python train.py --n_layer=8 --d_model=192 --n_head=2 --n_kv_head=2 --head_dim=96 --d_mlp=768 --vocab_size=8192 --activation="squared_relu" --norm="rmsnorm" --norm_place="pre" --norm_eps=1e-05 --positions="rope" --rope_base=10000.0 --rope_fraction=0.25 --qk_norm=true --attn_scale=0.138 --bias="none" --tie_embeddings=true --parallel_block=false --extras=["capped logits"] --init="uniform" --init_std_qkv=0.0361 --init_std_o=0.0 --init_std_up=0.0361 --init_std_down=0.0 --optimizer="muon_variant" --lr=0.012 --lr_mult_o=3.0 --lr_mult_down=3.0 --beta1=0.93 --lr_head=0.00654 --warmup_steps=0 --schedule="cos" --final_lr_fraction=0.0 --batch_tokens=[16384, 32768, 49152] --seq_len=2048 --doc_mask=false --train_tokens=160300000 --steps=4929 --dataset="wikipedia_en"
Each number is 128 + 24 x the weight over its row's rms, rounded and kept within 0 to 255. Layers, rows and columns count from 0. Numbers have three digits each. The size before them is the row's rms in percent of the matrix's.

# layer 5 MLP down (transposed), 768x192, rms 0.243, rows 241-313, columns 0-95
109:124133116078134161163141142157174151114127115137137121133150117122142114146115147123164153133150077145132100128119146151126104118065125119136135090135113153107133124084143116132075106151141157149099083079177146148132113133124118092091132150137094110153122147159177145120162133116091130089
114:131137137174130182154102168101114107137086170096152101105163150136132118144148133144152110144138147127134158115096130153180075118146168140095129128097121120178107138129143159116124108143087122174109133164165108139095135119125131102123166122130137132135146141089110098139099141092118141115
120:143111096179112099146123135128159108087135097124132137131114120140166155143077087116118143145067150126130143144138128145148118080174107166161125123133100115161090118126127084151157123135149157145163148134172119124139139134123124143146082107139163143112118102111148115132142173130104133118
094:103079106098137114154112145192126093135115163133133092120101117132111110089121130165113101114114159137133109148090142167153107096087129084114124140156154093147153087132122084115106150124131156137134145098134126079146093130146126109123154134071121139103181116128106134164125100143105109103
084:156135121130098117141154110121119129102142142120141108125075144114123151128134120117141111093126107143146114138139124133124135149122122108126123187131123140132144152104096110152087133130125103138117145104099138117126134121148148149186157129149110152155114163162127118098160093149108169097
103:132096126137146107115120154113144132142138142164123166163155145091156138127159119140093145159186156134126160124112143115153124121107156120161138111120136145144182094102120174164147120149100185138159106158141150153112136069098131117141142139148106127109168123107095141129168128133110111141
084:092136119108128136115134156104106127141140085106095156101121157149136033142142124132118140089108143101119130088166140116105157116177103127136169088143163132114132133123137108128149112087147151127148146102145114145131127179127137143098138099134131117099148138119158089156130107148130163109
082:123128143100109110141083115104113123113094120158134117126123145151149135124103133131139122184105133161164167210151129128140114179109176155114137095128145135140139144183130138153118096124116128136133145158116138143128070077132097134152152111148124146152149111159136125110120120143120104104
097:092127110133127116132111107109127123120117146164142133140139153137105122128157100134148175135106102089111127185104141158081141114122082147104159131151107147125150159152109119127135123118116107128091106139130134141121103173142111126084144081151131134148170133152084080113140158147157092151
093:122099118084144144135138077111124061134128132124157126146136088099167147165088125117173076089130119138129153117120097126156083106148122108141155127141097086127134143169130111131111163079123128162121137105097122140128149115150136172138119085121140117135104135106138115136126133119119077112
105:153142107111138149128084083094145142109132099115122137146161056121139112091119142144170128107129155160134125145141112117115141161150149084091180119118145121124170093108065125127093145137081134144096114130120141125174157143134179135072122110119092116119106136106095113172137144142118116119
084:099124145122127096163185128141132091113140143147130112149139145119143137160118158128139112122162081121129128143117119078148108124127098184145129129159159117106143159133114110112099136103124167100135106149111084140099132130117124102126105143113125146168113110157145163175129141127105135130
080:133164142156161091162161102147126124117103160128113094153129118139113120162122155165102187130158122138135146117127095085122114116126108195115121104177133118104139141142171125121130095149109180115124130153145111145131129152107092115161116141140130155159133132130138145175106137116107141142
100:119133175113130125132105115115059120138140121122104161085125123109129051127126145131107120106170077137137142112128130159096131134132103138132114147138155138139112176142126102111152123139152135161159135127132154115130127066152134161106130161119164069157095151106145098126085130145135147135
115:084141104146123117133105091108134111159102181122097119137109134129133120114103155144077076127098134110170153157116133113136136098169130104121139119127128085131105136110134137101180140138118062144116156105153106149101175095137143136203118154137097161103162128137112101126192133096125177105
074:095125158106131190169107119170106171135100062134151106143112170107088119100108109136138104123090120137113132136161107157144154131141113149138165149158123152096161096136198108159123139125111125120134114096152122139116156104107124125102139131117155139148125113110124153124128179124118106113
084:123098091149113105161111128155128173137139150146120153117166113123136167092108156114119141085093132152133091126095168110148121170135132122137120136095151112134130140128097125125177151133103126127140108117117144115168130127137113144103103112147142102166103144106127097072136104113102122123
090:107104063134132152116140131132114112107138101141078133117130147169121153133159109101151120165173113110156140106132086125170146129098138147167148118125181138128195119130124184156120142129120143130147159160171096098093143070150088095137114133102137133129145142114134142088119129148116151123
111:129097153153199102138160083175152143121125156142104189114165125108170160144129137116116129138144131105154159102093086110146130107149096099114145175100137117138174140137094094085115118157148132125146092128130146119118151159088134114130137101153145121117092155163103180127103124110101087134
094:119098131133084117132140116159147160072124105171120133100114119107125148140123138115116074122125110138117128081125110110142153132107148130120169110119122132154093157143099161134153130133108120128159114092133128126117147091134096149156152134171106089111159138160143104107156156130118123079
090:077150035156119164123156136184126116083152135192103161142124131121169106122127150119115139088147112131163118180148163162115113102128136103109150096145094127107137130139170146170146135131124124103120086064114095119145113146127116160093121128103098112136125183113119135132166102102107113165
115:129136131138094139113140154172074143073144127150132167153136111148156094124099133125075110147101136148142136122110134149195132120164118106168127180144154096133095152156169153152159138124104118139104141105143095086126131105123084132162112149135107148154072141086100144145123123130115153126
088:144128061147132158102151116166136154125134124167139120132105121141110157108162110160135119133163162098126081127174163133175129125115162177143113111113146105121107151099087165111129143110174141148176131117153130126123102150118186145137157128125158108118123156159147110128134106149141123093
075:103101139123138153179119135136144186088154128124074130106133109122114137094128141133087147132115114128099109162106125119094146120086124108143127113137145157154141125136117109113147139143156161129152166104126107123122160111160125152158115116154104140154087134131150144121124127130094114140
104:123092138091111125106131141151146118137120144094113150164132131149113147161116126108100133167184104134143100148131088159134141106111140128124135146114136111115108111103138148110151141153102090147151129101083158103177125119122155145108135131112142135135130097165124109190079118097120127131
104:133158134130100098129112134108111126149121100139158124078139104102091141172109137112151119120117137095096136120089146138144108094143111095130117136124135143168130144177122125168113166141103167112097108147146144116125126143103103122136138122124107157121154121145127128111154147138130130122
095:079156151144061158160123136116125131135095127125105140107106131121167133132135124133137089097146141110149137147086133117134094139120097081135130136137078136105144159125109166123129106146177140111134148164132129108104134152133151110133137132130133127140129187160102107118183134127123116117
110:141144131133119164167153154150140100113132117131112107128077159083118144146173124104132140157125171113116134134162138108097122137131106106130157102092163119148133137112103081134097108125081104120096120092130081140129118139107132122103116134173080188147113131131075161145130120129113107126
114:152141122124131104130174150149138125166114168133172157123102130180136095108140178111136165168132132167140134088114117130157170174125146123131118162096077083117074127124118109135108104117149152137150166113127124124133159139135157135159144115139097122098128129078156134102108152174116086126
103:099135125104114088189091179103124135179074155076101130138064153098126133100123098138117107096121141128145112137130171189125083100144127171123117158130140093101124108117114115111136139136096176126102126114107179120109108116118108118100138134124123145142110135132145120111143137104102104088
109:127113100158106103159107116105082129121121143117142138126100107133138070103105085129148123115111174136096106110144124150132160140155140145119166151144144113130157169149090138161130130123135073148149155108148155069142131078142133152096118134155127130123160121146127141161102145082152112133
101:150101149117090132135111143118138085128104168126128121100150113153119140145133124131122145141120153127142138126142125157136107124115139096106139152132127081090155139099121143081129140087168088103111152089126129137127139115142117141138114126128116166129148111155096186174169120139137116104
100:156134109123099101105149143095097093080093128151118126148121128148105137106144131099124098151141113160163142157146128138117131083135142166143196141135125095085174119146147126119164153129102144095156120136133062166151121090125159093140130078171060142118109121117156173178157141125113154101
090:137137078138146139149121101161112145128148136176127135141123154103160125084091118133128139160165157118120145081107108139153136108124158123159111112102134096120143100132114123095167120096104140131158140159134123132156145151105137111173141140148132104102123105119119137169131110091146113100
096:143122119149123103154063141160098141137099091155127117150108168147107129137120127149110123103157115167131151151082124091064122129135134132070138120113073123137106140118104111153138080163105131151142141102119155162090132093109142142127131114130122141142164133121157168134140131090109105114
096:068131119107154133126114132146132124168128134149156090102137131151151161149062111157142147141166119116132116133155082106124118086126121177130155142141161109072155163150104125154103169117140119119138139093113112125146111135149137112122117148116158138116114121108176141139182062152141150114
098:117138085114159126108081150079133120174115162118106157103136097113102120136147150153100128080128112127169148161133137137149117144104116157110138138177112101148093081090159133123162122074111109122126111058122157120130180132103112129114106130154095126150167168118078128112115149133124119125
101:158104092128152118078117110133126110133111134124136136109141120190135090087164082144114125153123121066183133096103150095139163144163162130099111126079130137113154111139093143126124144121102133098124120108166105123107129099112161136104113113110168130108158121115150111106158107102109136096
095:132091153128128144130091118166117129138112121100135108157125112110115121103124115127125167165125140143129119145109142107120154142103163115160126169114118138151126139148124162083103141157147127070106130100124132127108143115141121102153100074158111108160154117117130121120159120151140143119
106:132153135087154108127121127126142117132118133118133079171117120150137130099099124122124136150168130129077139123113114129137140140121127127092139098148125095122172156143152163149147114140109111130129081184102157139138114121061108093161152175155087119107163151167153117158149122095151172116
071:153138155114120165131097130140130233140132138139156159112137117169102201170116120112095102149142144136112099144150130099127169089109121093119123126082142130109127103114138119073135123143142089108096115136177138135149119100140149122119152110143115116095107136091114122147148139096144111136
111:127114119135151105128121137145108107165112112135141143109146087150156112166141161153132118134107134137174092130164121130124162222106116172144123156125152149111128110096114124145138145158137126108145151119126130116141121142110097145107140104095112178111141163089172168117178139154104133140
082:110129121113165146130154144127117162156110142149129151116154072070112150120117140173113068103179187106100121095161109152164116118082108110139132145163143120092142141112112128136103158127116130102100109065129131124150090147148127151106151125153141107125081118134114127162133123101095148110
089:096136127099110120140139108126146123121138167142141176128166139127152136169119176175169107073160151148147130149144108113166092104123111127091154099157119130140149139125151121146120096082150152129150146132117138153128138070188142109131084085117106090163122132137109082109101148164122129115
077:141159153136161121171160092130135129109126156104102095144146137136139146146123175139119152135142118147132159123126105097093135130111113144124126135167155110103156138122157124141127098144102174115138141160156089148121142132090102109131126146155141126163123137133117152162102148139111138133
118:126134106128126156124146097150092108065102128147135136175099146122091105148115130073123144152132137147111108103159115084132101133097101118155149141138112102096139144108172136131052086122160135083106122170157095154125151061088097086144136122142139101147162149092148122106090137103146134142
079:141152145117143127160145086120099113119130154116108072145142126122137128120138121176123147114138109177111140124160115075128124127144102150172106122180136116117163114122156124124145126137120140122104130141143108138129136166132100087136132122146119131161138134134135146136158155131087163142
084:147124136139088134184120118151134208109104071161135139132154160128148100149154158102140124130108143127131115169110159145103154138107158094134128175125160139120094168126093122137160119150138108171149118128125145135080118124135138144143120132100156154154126115124093141155127138137138133120
101:128128130154122141133138140136130102090161111131110112146131136108164095169111163163124141131105077166157146134131103096095104158127157102156138110128121144171154093117143136176169118145117073127172138170131109079117134104156157125132130107136077135153129146161089133099120096166110123163
104:140161153133122055152093110131162142131086140091091138121093135117124105146122125109115177131097157121125076139132138132171129143113115132103136130126130078138123122120167114146106139143090133154149158107096071142118089132128092095097126150138148161121116171121162104111120125153150146113
118:127122158152162127140105075105120098113129102162130127108108139109128131146135149086096115123131103178139130112117133159125103080093145102125166138190110137108165144102109123119156163129130123152115136156157135124160138155102139121143101177156141107085072120109111103107105114115140121134
085:093138141149170108117164124123143123134130110134142109095103101095167132129094167145140132167140132124130128151137088108107129129153116154125124161142167144158120122150135141125146101148147181111172137117173145086111120075177116146148111188112129101115145139120168145161098087101115117114
112:138120131095149126128120122121113112139096170158133145111159108124144158080154172165109160149124097114141162113136130146092149117138133115116094101107104115115125188120100112129123143105149170168118108146157105134143157137144162152113106082160136123160177129134103149134112154110134132138
079:199120160143115148127102166175117191127154138112103091109141134114082087132130126117129127131082141146132128091106196138138145156136161095109109139119115102143103099095157128105108132143093149121150144105156152114139165161098132143124139063148127132136124114131109120103136144135136120121
089:131128162085119176135089133155132255105142129121130129108122133123115165116107120126117185128108147120140144140122100122086152117137141144140148106093090107099099125155133155134115109134102146095121099111146118093143136108126134095119162124131128124101120154108109064115142150117124098126
093:119149158081128126081105103114121101136124081141120133123146105140120115134121144079152070099117096115107138201119153103139089125124100098152142148141133130127175198164103177122135103148146115126138139142141134173144124104124141091113130130123118118137112119119096130160172153092166127138
093:102148155140179154182132112106096121157135164120137146133115095110119137133141157165114145163159156129143143106159120083113145115123118153150125172149155123152128174104132106145146107165107118139133130155127120121127146152118137095153106114149135125156107114110155170146126127125113166140
114:141136121140160150161096160121134137127131172150108110156123107140130111076108132142155111110137133112120174125123111095141137127120128123147120147095131156175121155134163144141138168141144132125113115146149101142141170120130169124175165123078122137167134178091159140115132120092098130104
113:120117144158119135172145117164130078124101088148115164147125122150117153125111159096159147127087104110088096132120119155115151148143129124138171133148116156074132137120108136154122109145110120124109089119173116143120156088088126120107109116137181131108122137122134125143145149154125182144
096:116141148128075088152109107132123134124157125138147162092136158141155177128110139157182119125117128094114120141094082106143106161063120099116138112134097133120122151176112123158120128162135149154181113123122120125136129103119143138148184133116106138142130153145127163173130130140129140089
078:112116128145148128153108077147144140151155153097133133134152135164144118139154164171104183153144129125143168088144116113128166101115103164154127145187141158089110151132136139132144092160133189116121118187157099135106139166128089107175114166147136134148147149144156172165139130107106148152
108:171148167138112126146096103144111157136104173081129140156127104117139141112118143121116147149089134148109109133118152145097126163133091152132134091113125116089142123139093140126145110083167123157082141123153140138126134172131179122083111156110137106166145120157118163103097100116138098152
110:104139113130156141108108130163146116128099124096122084090161111099087113166154149123120140148115137111094132105143159116126149103144089155143134099134119120113122163128168101095119078100157160112165098118147142153130135103131111141145138143100122086114084137082114102184139132103113141134
106:118122104124131135149091116129113137126132112141089126133127129152156114107082127122176173145068067129091118100132150136129148129130178141139105120103190112132128149085120078120170148138102122106142149123120118098105141141120148086114132105141146169187174126153117141095112138142140118153
082:095103095124094178121093092174133192120122090144108129169145149123098118115141160121129157142160115140147136134145087127122139099108149090154132122125157171123116144155142142102134089102179172143116093152124083127124120116129120125154169130151144132109125139119150104134145089169063104107
109:150138127096181168118110141116141149133160160123164128158114148116117134135104155141147142125102091116180171119151108147112140191105125115157144118146142127132155109094093099146146193096134098133163092126102105156098125128144111124141132163131130157125125154147137124069111128116114112156
098:128090133096111154142115115150174106167109132134128127109107147133066110103160134095112080138126121108135147145129132142112125154136108123109135141114145119110140133121156128120094111115135079152121176146183140122143169127127132091133118137110152109122132109123132085155166149147142103116
112:159129131173112113147113165141120122095174103138111132155106155123111138131131147121085121114083132131089116122146124154181139145130158121127135127106135086094113163134136108112186123116078113147126143158133118136144109113104141120087131115160177116112144114099131191128154134090109142147
106:165104140090091113130173178186127136177103147141129111123152143131121143118065127122144142131083161135142120141131134129126116139164139146123169097138109089093115186127125133106137124146152138146138096159161128125121111121130083149141154101115129159145127153149114118115151054143113171107
100:114148157101131139186153105148150165133096088100105087196144110085124133131123118112143088115141158117129092146102143144115157153125156126105089104111152149158088130150147105117147133143137125185127144149080142115128158135158123121105140144089158118113133098113115123108153110075178142118
103:112136160127116142155139136041172165169096126104139129137127118160134101111122114148148151149088140120138113121112119168137138106151140122102155130150162114111133086077164111109109119136151094131110122164090115127145152152098160143112123123068116069154087143137086161077081118129148099152
088:110178144124177130135182116136141117112131125124106110133117107078144131173144136151113128139159141147132157111111128094134144130146107100100087112179171109116153146107166173140132140111114128082123128124151111142098091132117116106141132150092137151181171106127118139150091145117110130125
091:156170135125103105128096126113141119134096123102108134106131155133203142129105121116113157132125088140109145154135109101112115111133121126124138133118179162131139106140152166180124160130099137152175145126089122136119140104124097133107138129150106137087166149094127156106127136111138147093
# layer 5 MLP up, 768x192, rms 0.161, rows 242-313, columns 0-95
115:134080141150120176097136128140143126150134132161143112114091118115153102142131089123111085113148105111121101164108165147129104158169122163112145137112144104132114146089176143120166103108117137133143077123081136134116120112162130084127123122128135097095123159111116120082142140087098134147
121:144145148151176129155123123128162157101098091101161140109115083149091082155127097172094119115142091118121130104129137137120108126115151165137142122113124124132170147128160074130108111125113108142176159130146118165124125116118116133111079104153118120174132118166107127219129132092143114125
089:069145123111108097101125102108112123147144087068096117112116145129132148168117147115158089150151156116122150087117160144118148142125117126100164131153065120135117119127111159117193114114159127140144143133135103109142115145148144100107135132128128141123105132143136125126117142140122136083
089:119171120145122122133101137138132114101132146133106141144084111107177128117144119203106118144083136130122146128111123087097079130137139142120125113128104092087129084097154141116136124098156075179168165117143128106144146120112126106112115163124134174100101086157091114127136141153185095131
110:120164139126102193086151117164140113115153140153142125099117125128132117153103111113082110134138142066095103118115115123168118133127112112107106140167179105136108092138139145141122120122108116141168083139091142077106119140104117108136188111134145123158169165176145079127128114145147124157
078:094165165142106110134134134109139125146161096120156107101161134088136140077139123113116127136178140128117104113096125156139136111099186157116112130139155098149148108145101116134168099125135105132154110164093136128139094169125108139138104118120099141120188144107142155112146181147120124118
066:146139127093082181142090106139130131110151138154124112126120169132103156140105121109142126151128107101122133130142110101133160150107140138120138110115145112121125163149194110137122183119165141150108116151128131077113073113109139134172129139133145163123119129128123120133168132148076092147
094:102139127119124168133157152103144098137122121149107106121160116083121128116132122112140133134141144111136127122117144142124102146139143146119103106157136116126112155137171121140138133145081160125109120095147098109124121113110153108143104101102154101199136098107141106123113141131113142106
088:134100122143158113114129146113146126112195125110155169080125143135121088121155103086119121097131098124133174102154118119127113133133101129148137105180144150135126145127129085148160143121134142142121120126147110109090113136100058131133150134106141142148131123114137146166077141117139117135
111:133134112116099144132139149124123107169160135129107103112150141094144142180142124133163055126102155119120114150131128115176148163162121146138168113141135130134140110096096099159144110151091129173080125127153164128126146099124103126104136102120152108086125111145104114121159130139123167119
087:122087106092095142145118164130138161136104155170090156138155096111122113104095126121142096173102151128135096195120184157138109127127140135112138125154121172127124149114120136127098158117118109127144133131141155125140132097169126167145129142097104123133150163127142139122136121121115137099
087:119106134117110113099150100141145111119080128141179079136130109159095147137129108137113148142072167143141130143097101177137150119122133101173124158150188146136153119109156167132145129123159117131148134137126156124116156133109141138130097132118107136104103124150122179127111154130154126109
093:148094105165157114135148113110108163151138166111154142162063128123127074124176118151139127112106152110150139122131141107120111154082091145100126110127128062125174122163156147164137134132118132122137093125115151096132139136110132120107125165119082104124166094129109115162139110168074098140
117:104155150143104093125127133084122140159099084106157113120093120127107157120143172096100122126164111112114080127113104140152110121196142156147156127117135108103136157155099154122133164143155078162120138128122106170133112131144118155146173131112145132167169124180124091121134131093132133117
073:145098127167098119109123133104158140147105164121154175125133045156111119142135119153126155132086147120169162146124113112123090131094136100118114153108146115142119116128066136110159122100093164108159158171139128137118117104140141099140133110117094124136102139152135121133108115098140107150
086:157117139157161127177095116117115141096126135092105112165063106110149120149111127155140128158123177058128105122173111114091114081106075137145096129175136128113166140157126134110127132151106125111163124156144151120140108111125147102122107108142108106101112140129134121169100162113089177132
100:143101167142141122060131150167172124122151139128112158138111120083140147144093150143155108126094116094130186129138116097139080127134072127187139116133145115135103109150105112109147134133132147198115139165121111118135125118128123132125113084120150140094129080116131132147137169131143115128
114:105126091090125159156108132132049110130137119107133147140096105141118126113057102129088153131108140142157116109150140166115151148131106141113134154148110126105163119173114139113135091166156149136182112057158118146180136142157116127141138145143136087122105115106105141119088137121118144092
095:134132108086140107128115132147124125111156106168144140143131099137098115145158151167112156110087102155134121141137128120144127093116136118139140105127138104119145086148157117098118127053108132121137166134157103133091137135095127140144203140072143140138116155131125142131133101180131127117
096:161101127066097136142157148107140130114114113155124152092135108140081114106130098108086139102127124143135121101127133126125111158081108101128110109112134153123136133114112130148124153136127153122127141142142190157096089129065114096117171123080143131129098078156120122105088188097155122154
114:142106101146115102109131136145120186097189075121118114132153091095109154125198110085084166131127122147112117117172168155119110156128088130113110135162119118139137088127101124135118116118081146126150089120106141133129099118111118110155153149136097123140150138189133114112131134134149111109
093:125139100103112134147138140124164139113125094142121159119125097149133161124101114110077169120125167146125163091138101126150098096125073108086141110117157152133165147134126140142156149138171094119102149180101107127092118129155122145146141139117152128142112125121103166121158122154136177145
084:142154108151103121115134126140186135110132117127166137146099122144136146178106119151056081131104148138122127146124125144161086122159112121133089120082139095138116134180104130140166108101093142160174122110100142141132120149128064175148144083110110166138124127118153137140099100137133119078
110:163116106140162138143142106116122144148110157118130087109111149122111083143100103144127119128143141089139135123100128127163133101157143128144140150127128164085129090161141132087150105134185138176162148098093134125127101126119149139145185091125112125117166146122130068140143109207139135158
109:083155142120138117136137173101098158126129130104137134141132136153107076160153082117100124092127122125111122131183111122102162117132096108108164136150099135162102094108157126121095120072140115125114120114127121126130105120076108144097123162126103135113142087172141115105131114094119144123
098:105165182108120119138134118114159059093118113133103111114135138111124148142075153155117086163171166112112180140099142182155128148132143115109141133128135136138138165129138124112117142122158131106067145150124145111144151111143156136104124143087141128140141130115114102109134121162170102134
115:178122118092124120175160129172178141158115134109095141098137125112104080104123152080136127097099118149082139177138196119120174156117113108144166126106143125111108127137117141115163125121138146119128123131125142144138140084117168135140123120153137167118174116128071112153119157161118140102
111:124091138158166139106140103134136104116068139135119164082099150146104105114093139112105087136122143112149110094142093114101092092161116129089120152144149111194125139098111120139130146092124165149132114147129141078098146103102069124140096097106134133189095084161127092098090165159127093146
095:171138131135129111083126140099121174124125101095128112132141140096120082143119121107125085126159082117139140198091136141175101122147129128138135148134131092140137108125119141131138115138163117136120145111143115082136111139155141134157119084132167131079105137150104131120095182130120096126
115:140126109105127157147102150136155098143129137134138108139151088102115071134155118133104143133124121086122121149149165163115139116161114159136151120128122141122127102122118130125166129103132116116138161101143151112106126144190147121130157108160118068092152148178139125110091193147118101139
106:078079124148089100119142160106096144131121150133131121166158141150138091115148159136119154139134121101132096155085136116168116086138136142095099084137161135126154145127157144155133131121128147124106149148147092135112115122146176139146139123137095165125167100126116134136126139143155081114
106:114101133126144121136127111114074152189119150162124115123142144118145150140147088131110099127105129134178152144103122110124123127070148157139118107113153122162112118121107109151091127150089137172150172196125102132116146109087144145141159134137103115195107130165121085136094154140124113133
081:118151184100162147087143128108138100151097161119134136153104137107132151133124151114118128150159118151133115092123099070118107131148110123137139133129180129124086118107177110129126126121104068153093106139121108126049131111061119125110123122130089144118117122127101116130164131166060142126
091:148122115097118145125141105122158126182087143116139117098086142114092146145166123120083109122156130083123113113137131135073141118122135139104111126151091103148098144101080078141122097122126154105128095135165105096155122099127121146148122119133125077168152146123099068136119154134161176122
090:126152177082118132158116126160113113147113117106117108130125129134157145133148135095129137130134129100165119117154129109147127126145088115122102137104083088120134132123136128127116093112154141076124122117143104125110143087145114119130085143129163115102130116107077071134115143118118148151
099:152193139178150138164144145150114148151104132185098142109147141078096141152122137132149116101111155100154100099144104137147108092119082145130076119157171110142160162107105136137158124106184144098119098124111123130112118104148106106132100130146141123172148131155120094109075122109130112135
103:119169157113126114117106138151103105091162153139128155125139123169133135158102137145100115115134139106134177176119112132120067111120124165133105094125134122178132139141128163109190127054135102117146095133073161103126130173087148171123156086114089135130144097117143165119062115095140103159
092:143114140112151092124145108126127113126115131128125088119145132127100141118091166124099158121126104147171144105108132117119132114103146118110147136117123136166123107131136106142112123143137107107113133126095151104087091111158077142148140139139164113087173142112119129133134118107186150137
112:140116119117170091113116141139145134163110133140131137118105166159128162135158079137095069121106120082102125107083151156149128109137096122066125126112148154099135130138106116097130175136096152155163141117107164122124151102135151130100138143155122127168131125164107121148136088141120107128
078:086158117145102135156111146066139130107159121112106133144086137093113133097153122088145127119138125143122131153136106055131111175138122120127144115105142128125117131157131146117132130139119145173152105177129163146118110162134152135154078124121133137119151143126118141134127095223103149110
116:135181150118181108138123134171113147146109111090102170104163127146110093137113125156109118148115116074103128167139086111169123180118121119137147159142135132164148138149113151110126105089158157095122131107127128154109118117151132119077117122137149093216113153165105139119144187142124116088
075:183127146124160109157134102115097114131152148136134143111137096110145138107117131147155110096122137127139141145131066162101103098124126144122114134139115176141128111157118166109128139137116079112106157089146165116120111112121132087122135101161166108126114089127085123138098173125126117131
080:088127188138158116152132092137162100132117120107131113139161128117133136179135160094107154093167081148155156106138113092152132124145129142157116114099162137120147127126148127160122190167136170146159101130136117107104138147169096148110150139116149134188157113151136126112102109153127090120
092:130123143117140158136074159112145113123138160168151100091113138151135153145130131154147099113099097156110165107087094128106123181102154148144111130107112182163098072149141155115114096155173179169123104115141127084144129148134126110123122133147132122120169137125109123142122185130128108115
120:142165129114149126109151076097136114127105130101140168126160134128083105118115163137135088103087127084137124114135102095141109164105147123138108150141131117133125111088101133147159135086088130124096121116145128142171118106113108115109116099151130164112107158147165123085102145201150093077
091:125165145108121105138147155140162136094129123138120163135066142107141137126138136141113116127132147089103114127131133151124102163094173126099163164103147105160093112127165079094135075116089157131162175100106159142186167144108136156157152148093160141117082150113119130130152141118126108138
080:167117152141146112104094171145155122163154159121181117162107095116128146138081107108105127153087077121163131121163140054145101087129120134138122152122104109105126106121153149101136129105153099122112140132159120128131164122127126139096152145107099081105131154115094135145137143128141096125
107:097145113148157113118117148144106134096131153133131148140114097131094163180145120107114148107107149068082108126072093133108115167109118135140131121130103081128140115090140110133179120102114101109139111134102121128128143114096114094124116122174122163134115122118155090146139161104130159110
104:133112096105085154143151136129125113175098153144114153110143127125164057178136153117116121137155087116109096140155109158158128115111115114168132117145135105133160154156115144146125121125156145159120129151126187102102130156129138107126111149161156119142125136092138048129127093182119128128
121:138133094142113123112117138145104106152096117174108108090118141083127121140083129109117159152148156128121129109111113140127135126101102151074119142152141122156118148104107131200141154140094125129144104116126129111107111094129150099133122188150115136111118150127145087113092167122114125105
084:150119144106101113094125138115121058139100077114121131095107132157099134135127132128125127133145146114150187116119150125120166105149121227147145096128151135127110126150126072122161136136097086104097133160147097162083135134131132121123140150146146141159110098130173129143132117122145134183
109:179164124113146116123143106123126129137125152103142116142116089115060152120113092113158119128080120129114103146119142143130172139179127128115088112139136092162128144111129130166164138156111151111129087147168148131169137102075101111088122135119155083158165095112143114112085190127130166121
084:118141145164132120089117125101105119107088132140132154104146151102132113153154126169135153065114129104098112154127134085128101173122150125134154110103139127111116118122113115122131153098142144147124101114078140136149147115131107156125121084109095129154152139144138124138077113172117108141
082:152111130126111114144086146141153153134099129130112166147129110132125153109057143149125128132118150083096109090125111161133163125101146122086114158096121099133130159092115137096134119111112127182097113124131148152144115102165132156132177129169118135140096099103147139159128156129109153109
094:148142109111102144073215121140147133110117175174105169110159145134179136137155153188119158098085138107136112149098145107079132129147132116148137155113089107087096107116112144136126136128101126133151105148151128119159122158133069185085141127130108141136100154157118103138120154154175136145
097:121091123163133157137096101196099080125140130076156130094140082111139133130097110091085105136137182113114124152096141118147127129112165161165114147093153148154107120105110110130133145121148130165118129112175145128121105144155102105134123145130137070139130112121143133123111137072147121110
107:107195121150087111126120131106136144144173105175086142129148160099092075120131126143121127139132147143135141150121155123159094105097137111125108153088112174134150154131104136152127180124110137103114097173162123078140132138152153102124153137133143134114134141131105133164101119126152092151
116:094105095123131154076105160135088094136146124176084142157139136145132119141083153148136100116098130164135166165045151140112108109109142102083164128092127084125101128126191120140134110120154109113106113093128109151121100122144144114084137130164155144155130130141118106123154114153118160127
104:103148107121143171158075103150104118145092107076110119116148117093105108121111119127134153134131140098112144090120115140091083079111137087143127138162112061104119110131147167119104126085127130127119125125072139146138118117127129119087146145141144114112108105141137114163134127119125124159
083:132118167150101143174106141122151113133146148122127160098122105134150118109109143117139122138109130156164140114133119132114159147122141151168124094111117114150155148127138125087176143141124153147143153082125118147094161134125075138145125124084084133108111098101141159140113209102153152122
103:107129099167141108151104104137115123169140184129131161175122111155140096142166116144133144131176156162149131119095146124149157141151129115181152113130161120089127144177115131190136138128151139176137128130115160134152119149140145142084098141142172120161114113112154126103121099148137126066
110:123141111114115120090121108120134097114167013132115131112107047095094122115066140100105068132180127122123117131149111106110139147115107099130139127139131078127111136141135140175112108117147130131159120131139107129103154100158133118109148112106136118147116166156087105141138140139100154104
103:128148139095106119122156138142100146108167149180117120119133125087111125157133162152138141157144130101137113088145129121135117126178152104111148122126126120157147093113135110093131134154150063125158117128140158134125105143118110120093133122134128106142145126101144137086119106146138099100
092:162109152094121102100157143118154134098130124071112208179128155138119126139106158092125113138085131109136154129135093095125113105113157136121131148112103141127118131104149122132084111120109104144110142127125120094112135140134143133150097115133173125129129154106113091170120145140172142114
108:106100158101133119089126156108142136190140168141136155148073106114115130123109157115126140076127106115163127108134162147111103138100145115128090103132135138152137107132163131143144111165083136108067154156159086149118152113190110113151162123102136134106121050170138129117122138122148151151
096:113100151127125090074082124136127138132159110136145167138176163076137148122108088105161125156131092151147115155130131137129122132163133130143143071095150150142102120184169172089121093122102043150130165160145117156121143092103118116147127132105158094130113111157149127132102146144179122144
116:087135129092132161136142149098123115124133106112125149131123108118120084090158123134117084144129137133173196102089138126115150107173139131101140121098152100097139100115106111127085122138129155136071090135128134143130124117102185168137100105133147131144108125120099114158155184077143162151
105:110123137088122109153152132137065121118144131135102156111102113150158144125101106137109133117088087137154146137069119130126168102129086127157148113151164107108149128124125127096119103153121134115111137119123105100131128112157126147131074156142159121136093125123126119123112116156131133135
097:139121112120159151126101122129119149117111112089131140163108119171118156103116138132106114144149088117116099108127144123138143141107131104163126149133105112138132153117091119102095133119157144149166133164087109126107093122130099097141158097132147117131134140184102119118123163159071083093
096:126114120133123104151121108111131130119131155137152120135127133145073131144155158115101093127108105091172096132136145102141116114154088152127121067146120136115111121153123104140133135089129140113142086126080147073145113117145141140127100139137129133152155112134151083107111140098137127117
092:104133168089104206150147120134109124120099146132156116126143166125143126133159097081139154134078111153114109170085137154099131063103152125148120122121132088093090111130090103150135086136171117123114091129172135106120108131146111111103118139129102119146101096096143129127127118122093112115
088:130157144133112096125180074132106129188150120171154111132095137121097117122121097148131071137103157157156104116118169144108126128131122122128124103121092104142143139104082144087129101145078112116110142133102145106137142136126126128118119132143106140136116129150121074103098129112161087130